Each number is 128 + 32 x the weight over the matrix's rms, rounded and kept within 0 to 255. Layers, rows and columns count from 0.

# layer 10 MLP down (transposed), 512x128, rms 0.252, rows 160-184, columns 64-127
[[164  80 139 167 164  77 141  85  94 130 166 169 152 104 159 108 115 130 179  88 124 140 140  99 160 108  86 131 141 157 131 129 124 134  87 152 105  64 159 145 100 198 127 128 189 137  43  91 227 107 121  93 182 138 142 122 158  87 131 154  93 103 143 151]
 [131  71  89 101  90 178 114 110 106 146 180 110 152 131  83 168  78 128 176 152 132 106 148  91  74 120 170  63  72 128 129 117  97  73 115 164 161 130 163 129 103 144 123 124 148  97 144 126 126 130  86 155 145 122 124  91  99 146 153  25  94 117 146 117]
 [162 127 179  76 192 109 177 125 149 123 129 132 128  83 131 132 181  94  62 136  75 143 182  79  98 128 110 102 125 116  71  85 119 114 129  98  97 125  91 159 156 151  94 156  55 124 132 144 134 106 108 159  97 140 133 103 147 109 156 127 162 143 101 158]
 [149 159 142 155  94 166  72 139 133 127  75  94  93 122 177 134 115 140 140  71 159 121 143 169 147 124 100 113  46 133 112  94  96 137 138 187 100 132 115  89 182 136 144 132 113 152 119 160 110 135 162 101 174 138 114 110 101  59  85 116 158 152 177  39]
 [138 148  79 111 142  91 165 182 101 192  64 113 119 197 110 146 129 188 139  82 161 209 134 169 136 138 133 153 106  84 102  69 176 126 164  97  91 131 116  99 145 109 127  59 141 124 137 149 146 122 146  87 128 110  80 146 122 109 129 173 130 122 157 197]
 [137 171 143 133 150 171  80  94 105 105 137 129 104 130 128 103 101  88 122 156 154  94 132 126 133 100 140 159  83 170  69 214 148 166 106 166 108 155 113  67 111 124 103 146  87 147 152 125 115 150  86  59 152 124 185 145 129 133 111 136 106 128 136 128]
 [ 52  81  82 162 140 107 177  94 126 122 166 112 115  95 160 142 165 134 134 138 134 185 154 181 133 120 137 105 131 118 142  86 100 135 108 148  86 137 120 106 131 100  82 144 115 135 124 142 179 107 133 119 143 141 112  69 130 120 144 101 115 137 150  94]
 [ 77 127 133 123 127 107 132 128 113 138 162  86 138 160  81 197 111 129 153  97 133 129 132 127  39 143 127 106 161 167 181 143  73 197 146 150 167  91 110  93 162 100 169 128 157 141 125  55 173 125 123 116  85 110 178 123 142 142 190 153 111 173  60  93]
 [142 146 122 118 163 183 157 122 138 175 143 130 174 163 136 113 193  71 166 175 125 128 115 126 124  68 158 135 125 118 115 125 147 147 139  59  83 136 137 154 145 171 103 172 146  65  98  85 137 131 151 150 115 147 104  81 143 105  62 141 161  81 144 172]
 [151  79 168 152 165 123 116 127 122  89 148 143 208 160 135 213 136 136 171 107 157 132 141 161 110 131 131 103 172 124 107 119 115  78 146  99 114 125 137 173 140 116 169 128 164  61 101 168 120 135  79 171  93 113 158 164 103 183  83  95 163 130  87 148]
 [ 95 182 124 165  71 149 129 114 138 140 119 119 123 162 136 106 105 179  44 133 113 146 120 120 137 122 165 121 101 148 152  82 105 127 133  84 148 139 109  91 181 167 133 111 171 100 139 124 159 191 119 133 125 119 117  82 153  61 179 149 147  89  52 154]
 [141  89 148 160 124 167  86 148 123 100 161 101 145 170 121 139  71 174 117 141  92 117  91  57 155 159 138  73 134  84 133 164 140  70 130 148 131 110 142 189  91 132 108 102 159  81 114 127 172  96 105  92  95 126 116  77 107 129 107 180 149 127  48 129]
 [186 153 116 191 150 147 124 119 193  98 149 149  93 153  99 187 116 131 191  54  92 131 144 117 120 135  83 104  86 153 173 141 144 128  76 178 157  82 153 131 105 109 122 101 117 135 175 127 146 119 160 180  90  87 129 184 139 143 143 108 101 134  88 106]
 [135 203 112  83 173  87 132 155 131 134 148 114 136 145  84 104   0  88 149 141 126 133 171 126 142 133  95  48 148  93 131 130 119 130 138 130 124 133 138 128  98 163 183  84 107 134 147 121 122 158 135 164  95 111  41 128  60 163  94 116 156 121  90 123]
 [164 127 150  93 101 131 128 118 182 107 128 132 110  85 166 126 164 156 145  77 166 140  93 142 152 137 111 138  98 138 144 138 117 169 103 135 157 168 170 137  99 193  69  98 115 147 118  90 115 140  99  95 119  88 102  83 115 121  91 156  94 135 152 161]
 [117 129 135  99 141 219  78 136 111 122  46 131 143  48 161  97  93  65  94 140 180 112 149 155  90 202 155 147 150 196 111 148 120 197 149 119 114 118  61 129 196 122 159 133  79 161 145 143 172 138 130 125 118 131 183 131 122 108  86 159 127 150 117 165]
 [192 141 131 110 152 136 154 130 163 147 135 153  71  97 170 111 151 110 163 107 146 162 113 120 111 148 121 113 186  70 125  87 177 138  96 124 148 161 154 136 144 161 119 128 120 172 142 143 132  99 124 137 131 142 154 138 159 125 125 168 178 122 117 125]
 [ 96 129 118 150 220 147 140 188 168 168 102 165 149  99 150 121 107 182 108 116 157 144 163  24 144 117 133 150 128 123  98  89 120 119  73 150 133 124 171 141 118 230 106 115 134 139 170 106 225 129 105 115 182 198 150 149  60 170 110 116 157  84 138 173]
 [144 131 101  93 143 178 119 155 167 117 118  89 106 149  85 147 149  59 155 154 142  92  94  66  85 165  90 109 126 101 137 108 119  82 164 139 110 105  91 129 156 122 126 155 116  69 210  90 132 111 159 127 141 165  96  90  99  91 127 108 140 142  93 132]
 [101 103 140  95 163 152 103 175 114 105  81 142 159 107 136 112  85 145 117 120 157  90 147 113 196 164 214 133 131  57  87 212  98  74 108 167 118 131 116  64 126 123 155  68 114 150 125 139  79 130 157 132 122 152  84 159 136 101 114 115 161  92 106 127]
 [148 164 119 130 100 104 146 106 105  74 128  79 150  97  79 126 150 161  87 105 122 125 164  96 194 158 117 158 119  86  95 121 130 124 134 117 151 134  91 159 153  60  78 114 151 100 107 102 152  90  91 139  97 124 131 136  95 164 105 107  93 160 125 160]
 [ 97  93 122 123 226 158 106  81  98 132 165 124 114 130 199  87 159  98 117 160  59 138 105 156 103 108 137  94 121 123 138 140  93 174 155 128 144 153 189 171 119 109 191 124  63  87 156 118 105 138 111 130 144 148 120  86 154 153 114 122 137 115 174 158]
 [170  86 135 108 163 106  92  99  92 193  98 135 119 152 150 124 208 162 180 116 141  40  75 177  97 107  72  96 141 168  85 137 128 119 159 138 129 163 193 159  83 125 166 102 143 180 108  77  56 154 121  87 153 161 168 161 148  73  85 171 165  96 154  92]
 [119  82 104 152 146 129  99 112  94 173 127 160 110 168 124  87 118 102 174  99 105 183 108 148 159 126 131 151 136  97 166 119 159 172 163 173 179 114 129 129 183 158 157 114 142 181  43 110  79  95 110 167 170 137 138  62 151 188 141 114 155 132 150 153]
 [144 127 167 151 144 147 100 145 113 177 128 113 144 193  73  87 156  92 157 149 126 137 204  86  83 122 115 111 105 163 197 119 200 154 109 135  74 110 144 119 126  99 139 130 130 165 117 151 105 144 151 154  93 128 172 141  95 161  67  76 128 175 180 113]]
# layer 10 MLP up, 512x128, rms 0.26, rows 161-184, columns 64-127
[[114 109 160 108 124 101 148  83 212 144 126 108 118 122 107 167 116  93  63 154 111 148 150 158 114 129  78 126 109  83 132  86 100  86 125 136 130 121 108 150  95  91 159 121 144 134 126 101 145 116 166  96 147 156 113 126 136  88 165 123 120 204 119 140]
 [136 137 104 106 164 162 140 121 193 134 159 146  65  98 112 186 109 112 117 148 187 116 130 167 151 172 109 189 126  62 181 122 114  77 109 149 132 171 128 162 136 148 173 111  93 144  83 135 154 161 117 147 125  77 161 165  43 139 135  82 116 150 107 145]
 [187 143 141 134 124 116 143  87 124 135 131 189 149 122 160 116 157 119 105 124 129 213  97 110  90 122 158 126 112  89 178 196 129 108  88  75 160 150 137  92 110 108  76 145 133 167 166 110 130 189  33 118  88  96 155 186 116 152 104 129 109  94 102 187]
 [122  91 229 175 157 150 120 104 151 137 182 177 124 113 124 115 117 105 100 141  94 106  73 166 115 101 134 120 111 193 153 159 105 124 110 174 177 151 137 197 137  95 141 191  68  90 158 144 144 125  65  97 134 118 212  75 155 142 167  70 142 120 128  71]
 [124 130 137 113 166 126 149 128 115 184 149 169 163 131 192 169 141 118 124 132 126 153 143 111  65 174 180 148 113 140  94 152 139 124 149  83 124 101  74  83 122 138  90 135 128 174 126 158 142 142 158  67 134 126 136 106 106 194 151  82 126 106 110  87]
 [105 160 150 160 129 127 158 108 123  91 162 151 128  97 108 155  87 129 111 157 146  90 148 125  69 121 124 160 111  87 151 142 136 158 122 138  66 125 156  98 126 150 185 106 119 116 127 150  99  87 106 141 115 160 165 122  99 115 137 146 154  77 146 126]
 [110 166 171 100 153 125 101 170 116 148 128 131 182 183 138 114  80 117 155 181 129 137 139  88 120  97 121 148 156 155 132 164  38 139 117 124 144  72  80  66 161 135 104 117 142  43 124  82 124 147 178 192 128 169 122  77 163 172 118 132 167 148 105 122]
 [121 135 144 116  79 107 117 121 138 104 100  89 104  94  83 145 150 125  95 158 110 165 161  72 119 203 146  88  70  98 155 132 128 149  84  86 136 125 127 124 144 161 122 129 156 131 101 220 184 108 141 123 141 149 173 149 153 130 143 162 105 144 109 163]
 [115 176 140  71 169  79 139 154  74 118  97 108 203 143  92 158 109 131 172 120 129 188  89 110  81 130 111 159 115  97 109 128 126 159  82 126 130 136 105 134 143 135  97 117 142 119 130 145 118 168 134 195 160 112 124 121 106 148 161 145  81  97 116  76]
 [110 203  60 106  99 159 123 166 134 121 105  72 122 105 111 158 176 123 132  84 146 192 146 109 120 158 103 131 164 115  93 145 160 146 130 127 129  98  93 129 168 115 124 114 142 197 131 125 116 185  85 135 126 155  65 121 113 209 201 148 154 124  87 201]
 [ 89 180  86 141 124 142 143 104 145 186 161  91 135 117 127 203 117 110 124 204 114 135 177 117 122 139  97 133 162  78  88 161 133 157 151 119 168 204  99   0 126  92 105 105 134  78 151 134 108 123 117 156 120 103 121 108  61 100 178  57 133 158 116  70]
 [155 164 116 111 137  91 147 145 135 119  97 167  85 184 148 135 129 163 131 170  77 131 132 129 121 125 100 147 220  87 138 132 144 123 136 133  72 104  91 124 162 197 121  93 162 117 116 173 102 127 104 170 103 154 108 181 138 102  64 181 108 147 140 152]
 [117 140 153 139  95  84 100  81 152 152 126  99  74 149 105 125 152 124 118  76 196  91 123 135 123 120 144 132 137 120 157 132 124 108  72  66 167 116 143  61 136 124 156  82 135 124 186  88 176 140 135  92  80 123  91  94 116 184 115 117 165 141 126 113]
 [153 151  95 135 138 157 184  46 107 107 184 111 132 111 151 144  58 129 151  89 156 112 118 151 147 117  91 195 196  82 165 105 136 141 152 149 114 132 109  95 190 181  87 172  99 166 100  92 166 139 145 148 101 150 127 161 184 111 131 142  95 147 129 119]
 [185 131 160 146 115 162 107  91 129 136 141 121  71 100 151 140 162 140  96  89 120 135 158  57 103 123 170 110 173 187 103 129 131  93 125 139 134 185  98 134 165 113 149 132 107 186 171 141 120 104 165 166 149 137 139 119 160 147 132 127  97 150 127 147]
 [161  73 130 138 151 126 125 115 147 127 112 129 130  76  96 134 107 151 154 130 146 114 182 137 130 120 122 114 130  95 134 124 138 103  99 116 155 114 137 171 168 142 118 135 153  74 112 157 119 143 102 112  96 127 169 123 147 155  90 142  94 112 144 105]
 [109 135 131 129 118 188  86 137 125 122 162  64 151 121 128  70 139 124 103 165 115 139 127  68 138 118  74 149 193  99 129 135 160  95  73 156 144 176  66  94 138 103 129  97 137  85 139 127 164  60 122 135 149 115 134 177 165 152 149  96 145  97  83  41]
 [152 108 150 184 117  90  89 146 132 117 214  93  72  99 140 116 125 136  92 161 139 177 142 150 117 125 228 121 126 103 103 137 107 121 114 158 179 144 108 111 139 123 156 126 130  79 104 206  97 108 173 207 146  78 198 104 118 100 203 186 115 157 127 103]
 [132 134 110  87 202 179 155 112 144 136 161  60 129 101 173 138 110 137 172  92 138 104 138 117 194 115  91 124  85 155 119 110 149  83 133 149  32  92  91 127 133 154 162 145 207 113 117 162 100 112  80 176 140  91 124 153 111 138  87  89 138 126 161 119]
 [161  89 116 149 145 129  84 141 145 138  83 159 137 145 117 180 102  80 182 174  42 112  68 156 153 143 148 108  90 141 116 126 106 159  70 125  89 157 146  99 120 148 198 127 167 154 162 137 129 182 146 125 128 122 125 130 157  73 113 116 116 106 122 155]
 [128 224 183 180  88  92 155 193 182 148 128 113 162  92  97  98  97 126 180  93 203  26 165 129 140 111 130 108 132 108 114 131 137 110 113 153 129 113  95 109 125 151 165 189 112 140 108 157 103 114 116 111 113 103 198 145 138 174 163 145  86 195 135 129]
 [113 128 113 100 146 100 184 178 108 142 161 127 149 135 165 141 124 152 207 160 131 150 208  96 116 133 112  74 136  89 111 109 116 114 114 135 194 136  96 135  78 110 140 139 189 123 120 134  90 133 119 141 115 116  96 179 168 144 162  25 101 142  83  94]
 [191 133 146  64 119 155 139 136 182 112 159  94 170 155 127 150 133 115  42 120 142  73 144 163  95 134 125 120 142 150  93 147 121  79 142 137  89 144 141 136 140 148 137 102  94  73 213 132 193 213 166  70 110  84  94 174  62  95 120 130 120 109  67 109]
 [175  76 139 144 132 172 171 150 146 193 116 163 123 101 116 142  65 170 105 110  91 135 133  88  98 139 174  89 128 157 192 151 143  80 142 154  57 112 124 135  81 138 133 154 143 157 134  88 106 110 150 199 160 178 179 154  83 155 111  90 127 108  82 173]]